config.yaml
num_hidden_layers: 15
hidden_size: 512
num_attention_heads: 4
num_key_value_heads: 4
head_dim: 128
intermediate_size: 2048
vocab_size: 20747
hidden_act: "tanh_gelu"
norm: "layernorm"
norm_place: "pre"
norm_eps: 1e-05
positions: "rope"
rope_theta: 100000.0
rope_fraction: 0.5
qk_norm: false
attn_scale: 0.0884
bias: "none"
tie_word_embeddings: false
parallel_block: true
init: "trunc"
init_std_qkv: 0.0353
init_std_o: 0.00644
init_std_up: 0.0353
init_std_down: 0.00644
optimizer: "adamw"
learning_rate: 0.000828
beta1: 0.9
beta2: 0.95
weight_decay: 0.12
lr_head: 0.00456
max_grad_norm: 2.0
warmup_steps: 253
schedule: "wsd"
decay_fraction: 1.0
decay_shape: "linear"
final_lr_fraction: 0.0
batch_tokens: 131072
max_seq_len: 1024
doc_mask: false
train_tokens: 940800000
max_steps: 7178
dataset: "wikipedia_en"
Each number is 500 + 50 x the weight over its row's rms, rounded and kept within 0 to 999. Layers, rows and columns count from 0. Numbers have three digits each. The size before them is the row's rms in percent of the matrix's.

# down: layer 10 MLP down (transposed), 2048x512, rms 0.0348, rows 2021-2045, columns 0-127
# up: layer 10 MLP up, 2048x512, rms 0.0456, rows 2022-2045, columns 0-127
down2021 092:536423470593607519487517454470532445543389493505470523503499494553487465491543585463461524445546528494532503513464535466419555424471462484516498553427471452455446559421480541515492504477560437478538468473480498523452533460603522429523542399612493572525494487384563505532520447526500469447453478463458433462516626547482537606495563478543509524480544443528496513538461420537539523485472
up2022 105:500567492469577530442510446526569462559439472503520503440518536516481411575522553524451594379498431484511525500538492521498409519537504510520518593536477506485603532491510466568519553522502508508574512491519511506359577633533496487541462549436492438515504428458496462512549508555525482503464461549445534447490499535491447468489565562507516464359508446521519484496452347519426493470522
down2022 097:503527571503468334531497537475507485477488455452460491497467567504433489430446540583446540494462489529503464513435454546508501545540538466461482441481466509474517455537463445444460397537487494524406418571493550602485546423493450414565509475459587433564537470475494526488492453500416581464632506477415518548505450560491495535435392507461547551449491507519581433478510511524549477406530
up2023 104:490491486444433515513536503432464509424572499526492571446486469426431523544459520483407577454351411531440508437524437432536545493417605474434484596475550503523532579468489497404507551548446428488416587582553529476532434562480563517543509469606455480546586496533505494651499521463428439418463572576518490394483472481462506424436521462529454414508575485485588394508508521476425489608446
down2023 099:595494554591549586598481529479545555516533474486526511549616442462576581464574546458533486464440583488561484494483538582465446419652419486510509508521386398508485478477522519529570471452492504513509556483551501494518454570602490552486478574521543563471460517425502497417606480488458560533621501474558488500534482480541616415559556523401452507411406490529477574488444474496518449474525
up2024 079:454456431442428486546476500449556459578485496576542462436550572490499532502517567467573458541440507468441468541642484523428549417505507434495464476464455588535528501497566494521504479509503493414428512467527497505583441407482408526590474538420703440466612488471539510539494532455489553492532500517501468557425556560492505419491509440447472617589517502480544463489594474471523512527537
down2024 082:445624549477485494523444501460512478446482658508398542521530496477534500539382521584500515497532529514505405448491453507447541471492553524504534505502442521506468447522495525459419479514549490521504464580494500458452557607483512409414498501537480525460500474492461453600546475469449470506558539472536522495553486478430415540494583516402488493451413485491474609515471579541391533470566
up2025 103:458511479469450550427449468489433477409397575553477408410485550522540552474433452478560645564588464525517516555503489439474464530657515565420520543565517479568520448489480490550515536470447453505441480506477538481517487508430509531430463642491447524515449576472477510506467488473504539539492449516576410479418472486537575440403459507476486444574487603541539430555524533492513554428464
down2025 093:508511422531500422550566508482507549484524524448505519478464498443491528496528495527443557492469514580465553397546566458454497503504416543537528509445503605467532498571608469578527401514509491524502460526540457445487382450498509490539462530506522369580528484494502491493482538426544431441468465481494496469435442564438436493599438472547514537437520487478539512444492413451512375496478
up2026 103:418522417474505523441468441446511476496461437563468410477491504548458552448487508470369544458483468485470372506584492574541486533453511424517472399557537504550532509520544521446483503518504503533518561570513466520455467532455493511423400481421474449449452543465503496534530509524473418352519561428524469609458492472495507456489490480559482470555481522511473468553591446508483479490519
down2026 097:468550404600541560514444501572493550451509440465443525444559469510591496439477569416536476471499484569466503484426460418503477559527443545564545576487536548512486401548496464461554601502474417554493494524502489467473541568476431458395455634543469428522477544536547473547480473503443497516442433519490625535484474504516617439422466580498480540562496473493438595485470489416536531533534
up2027 100:470481314454456546456518488580427590482544548507458491561419537595579510489507537422440500451512423563439472582492465528549516557511471474604436541451554507452493580484437466487440555538540574475582561566552571464553510515539509537544551521450536420496522478482467577478498518509398467508492494479519464471511479498439559524550466527461459444522338488601480470495601515503443514565471
down2027 093:456441528472540404544495442469448501555505568425548530512569488488483428481512596589498489611501534533539500410608551481478477533543402548543529493472554478554558600471489524468595424554510519495437449549519474479469499503385509423474544503435503429545444494549479467527532500538518519479554589503522444468461541494523487496545516475585539571484490513514624516474527495516580476374550
up2028 104:505571518390468585441521482496544565572407456438553510515499534483547466480496508490529564379535486447535479421468424578565486484412407480492575510537481584516600462474468473510545500543401584586533499543431505493544469532497541490409431500499492591486622498536548377551518450490573456528516481513483462450510492470437503479529368646472584498522475543480501475480465410455451459517477
down2028 097:462476622475535495503509453535426440463547603467537474460623443472522512479501397480556526540479527488511477527461497518481454585515576465498525476539554554414438482477531473556451521387508571440513526452460526497565456502554549439515498537495454401596526538514515573408548513453465523524489629542518500449595569492540480428571555440481556485525442463500545546506459522597488482493468
up2029 114:528569456460520438505486467507483506521472442582498459398529551514443450450518571466542397457510515444519502443490461481569470497527441428522494540501564513540544505492572415576507503490519513450412453554476492486551502464429489535492461481409495393467487466547481508607532541548533471487501465410584481507548478494524422510511436450553484572563539431459533429516483475424497504514506
down2029 091:445414573480521273511476546464497517501433375476484525453460494513414451489524488508512525506493390603528552449524527471529547561422415536475480480608476527520499415457501599523498342561547490514543523490464480453501580448423572437461468528484562582590524478506471511503483456505507583541534527499461491426402563516536541465445481549567529431442566515496499498545473479502536533499454
up2030 103:471441449573429470479599516536508521505498596500533448516437469571560491404559491550527447462475556549477475483542463454519463617539546496443486552509519439460440538463466405556477486486556434524506493483464549541554472444471515458464538546502597419492533507443560476451572597496473576557569497393424509569491470521497594511492560502501477534454477512361430513423522527492557572600504
down2030 100:498508505596582363603595474430480583560536443590412434502449439469468567539507511407437487505567552448503531407465453422522450369549518640548460511440511432485507514465477584483480498500491587424448483504522479413444494513390515445571487436549526479513532535451441582416474524472564543466611484544564460456516396415479452638522461582458439442469533470465560508529551497456483464551404
up2031 101:432516515484548435483537528528472573531423446563479466549444562530579533418580466591546449466456458536470513518553386416505523505550460501446560455469473568569475493469526489472490491394398509504483548563491532506526474529394523492539493546507466460559494468497437446539528587558488424532492514527535533469470418441519495501470489479475494469595487474464505462506544458486458465473439
down2031 101:449547479569437500427468534442454450509521488476556503376466505462462440494508459459521613560580434554454537458408462513513483512456508568472381452485446475527499520477531430426532463481505595516485489537501575511491581442557525509461563492547444588551417427490447492536505576484512519501578523433629426565523525424654526449475504507559572481539535529527518479567573490429523456566434
up2032 108:513385533494527563455540479484447477548507503473546453519505517486527573462622481441496438571524505533538480510497384522465448559486505470525504520488598404444560498505548455601556544485500473523446545522409537564583478484445489513453349554455467437388578483469533537493548496544450549426429552480495478525455347494406402416412491528460537418448418610476630566469467401505558487499550
down2032 107:447413569504465434424447560469471517525531516543508510459465450488438483407547481583452595461422529430468486558451480504443613473543583535540480549499519472467515488458454540490482440508505454471414447451484490523512482578460420534429504506491449514557451534465413503450450410426467491431491460503474532521524542421608395517533559429420467441556449606460495513496471572481519465560506
up2033 090:365551500495561510526479459475448438473536513496452389487494472509477529510528478500512567548491397581476517453421529550443453560543447578581484497494457479519512522496436493509500491445426493457487481543500584466447478512510512571534497498437638485496509456509557511498496481547531445519528562492448500511537452454515465473576444529519437395510390522510506450493540513391431503616481
down2033 091:502522509547469303455502468493540478489586498467502601498500551502566451449624561528508535407496527439445470510533491441502542518482454468527434487533609564456468585486535462509493393610493467534510567520556440542507464588535493492534427495526477522469439578524488481573527506438518520475506435563586559509500508396483463546483546470507579572496499447488503484484471420529499581443488
up2034 100:519423504515450509515476421477490568512544541555535596476503519424441473518550530538528495482481514587511510458478481454590480562556479440529542414525423520537535434523606498572550569450469555468440538504615514404469547474572557493499470508465583504452573523467428520527544643515505453523470492496539587423375427529553477490531386501505473522503518570571511566486549529425576537465568
down2034 111:512523602569505565419441525450470452545602582516465480455449421440583579510499487511505392504548475524482494472508624457555503551475602622500537438420475383476535525459475475417533567425558572404484467444513557495573488481502565534506538517457528472501445553426449588481561533549472523523442583455565523505530527500462517432468429535482506518416495589444567533473493455465425465566463
up2035 101:479569432520576548437459606538544516464489453516523514496406502480453535521449506552487488518476564461510505433450429485539495525485506464559557465525608465485443578505484481463472503423384476494483426526577525427554491514488503525572495490478506534542473453400559474556524549501460443543551533560460542443493461609477498549584475464482581478479568426470496500495530555361600478436503
down2035 101:516545511563470432487588460568440429463503402484450501522496497510551497497502440478445468485529452596537463506491486501421472372503548512513536468507513382454525418470499478500402461513601535486559483433498522501479523471507491566462545588475576458521530549471486528470492449564476482396418420519499398499490613455553559457476517514492443475507431558457497507458484534516475550505485
up2036 097:467453526519517472470493410549415483534552449571465419638436529573515599504499423644505560460495492539408479534472481510589476510519444409562471532479491527535498516539470456568388531528469506527528513645470522460475418563502523456500529476489544479433551589417494548453511517564476499544419491494591435499539600531417586495475547427470567529562508504593596513493499461572436504435417
down2036 091:551503517487487437573434463514563514460405497585524528512444470496523491451490498477481482483436530577523434491456525536473487450410437494469454502582619521556577462554486558480443485501474517450546453430548520510531475537539520509422445519524474494495534497468459427510526510458499557490480537531567572508450464457479495471442506508452509471514522566419462453452557532535508527483534
up2037 105:454520550474412539448460454486464647533480499473430500424475539534492450454534522510494509562475499519486466571529560508400506544406407395454614485535579523547408480397453487534443473440465489496501566533483457497564468457419561495538456435412623459495522428486508420546575531512470496479484537419529518504458483491487485461496552561534507523585485554456430448590508467380553541523425
down2037 106:487520521482490627531475512526462408535490523500526624563503512532486516514410442468486529473384467416490539485502367491547498518553533587526416530521402487474446577503474503423515537607566522511507563465548473464570518515475538522574557470444470563515534567501527432492516466459418523558562518523484485415496559440441494521514409511557521475496452466634495582529524528477474516532523
up2038 105:460602494399510602540500471449470546494513486535548512508446548536518375566501499561519564495349585498594475454508505438481486489440555511486595550497539575476560557581472439484546579486434430553502520536514496519484451514431464512390464557522495501516468475432524504500554549597485447509562532506501465460546466509441561444612494445511540437542511468437505453469482554480467564490496
down2038 098:349416540434554543451502487497569537482531469460520549507479494471440480480489453516511503567566465470518437504545465449561567532480538498493338534611397482421379524424510574530538560487496571435578515524482612490477467456424503454491592464492533533579549494480494582457538563467560607557425544546535455569561553599459452520496522541472503446497519508460533640608573392546500617478459
up2039 096:546441475531476538416494583483583497537469483510479462470461484388527541458486514521560467535462532445422437484555526455517480490441472382494562409603539520502528521519426440442484505563513527466476435467517456477544494458510495509508477501482484506570495495429530454539570486456468501482499493452531501534450503594424535491495468485396499492466482565445410380487523467518491536440480
down2039 099:458551580538449506434486485490544500516549500459540454536517529445570427461449509475559475526483543440493530539531523469476490440522524537525451535491406512514437469547465499496505508397503563561561551513561487528500451547535539455514504592535521414509531473525540517449509491482505511477500514550578487500495482522545534536560423599431557520492468458454557550530569515516382601550423
up2040 094:482554493541568541464492579594501458497515528450493563523466605561524466339515491572507469481523470489459485544527446526592452462569510539589510527435546434480512520509527447510585496481480467393485540473534495419552477583428465469461549462547504426472546491527467434463512495562489457493534440518486465503533492480513568508532521436542587523598421519497513545506583514569459506568594
down2040 095:540515524470421371633578517506526534504590479552511423426474433502566529475451501505511410472510429523486473505464537543490502509473557474581535458465477523569561485455513517561465543431464434626441471448456514466457592611442556482530492496548477501432487475431429495527478530426438525536484380489620454410492481467497433535486476483574505485499508361598524405560537508500470509520484
up2041 101:449490488581504586503521531476593483508495510502426513446483523506529497553488526477471485524490446455572440575461449462460428436604577539497479516510528473471482502409501569467510569542447541457496436559456507472488508530502548461569561446441538550557496529527579453494451614484465528415531547488476443590489479430511483447515482513385501450515469624464520636450543456573486452416463
down2041 097:486511523521566415591468498448585542576491420538561531415630510498489461524581532475429489459563479427493628545418526592455473460495469464484440562563573546519533475492511543507514506473484459486533574466521528548561416540553503480610487484525553416486488551518539555477452508553531472460520457465547497516546466504463451507398525468433464545455495525513552445650513527501501477452526
up2042 105:521523487463561540393521563519432504453407506499576469525445537552524472531524488495540581384513462435562494514372479539488503529520462459462508502516428439421522559517486488471498494490476476535577521474517508495534545488533414450562515408458484556477433494368501539425580515483479426492464435560496589524497533503514524460516403472495484479490531509587540539627533522488442624582488
down2042 099:515452536478481505510522434411522493498587483520562510524514522564437526514503572504420505484490505492553494512489536640454535466534535490407545479392568523485513480571449532565482451464427547512543422460526556453522498527549460464470554517458531522416417497478498519533465501577449439467540479557527471432482485452455444552574583508542448503499472478507488443505444507508484472488447
up2043 091:465484474613461585528557470523438575482458498526507542499523560497411430535635439516441494460547567452438456480479432457539500472539494413531471650548554518448525535518538505533507490507399407602504478549528545457482557547457459548561538481502558510516514553499595480480495510545559551502528454568529499481445467462443607489553439520503489552464458419442541554589561512462500569431494
down2043 090:552482469503487399497543524518467444479475477561519534546480460482510608482500403428450502530452534512517402510465481489477476471474504530482531476525509504519485508517545552448433542517518511537476564421470556445580494455505543506536491576497494518507548466462551539524485414517480474435508511480536521537543474435530502560532532535420548571509473461534515544465488523628459508570444
up2044 092:450533530518561539488461415522548555491460521551446480571530535496610459493471432500484534495491467474517521492536506536539519549578507525570429550501465473498548453414518484476496527569424516580456464488549424484446496466570464504552464569554538495519551535511546515638536535556538575470450480531500402538438483536420557487541555370456501456469467483431550459500496464464486604562534
down2044 090:571458429507489465481539554432511476470481499503482573466509539535532434550548435565501476439596551446467576569481516524500458467522517524525490481563490544493464484544452598464447517546511550446435539526454485516520485610457516596523535479442394552426499473367441588443584429529543431576495536475549482508589532445493524516541515494437367500515504540559490532501541547643463470554527
up2045 112:425565474601526445528569549454492444464511639381397425504456464603489577560489456481407494421507576486512514441527506452500455517537525500550497413554523518532523573525509453524547568411508505490453557509400504477419410546454460444430517472600453527521498505511461472525446523481523543487479419455525493570457587506428532530578489516514541457440507599581533529456565404546432484527485
down2045 102:468556478419499455498520519536467530387500418492537559484453426527514490455524477451474557442494466459486573635488527517566536497499559498530488465529503477504557535520534502466464558451408536484585517446481495518578451429604532607525611461539451547498532442492544553525499435448588560470508503513476543431522494483536468505414516472525537397497493559599580528443523508450548451564444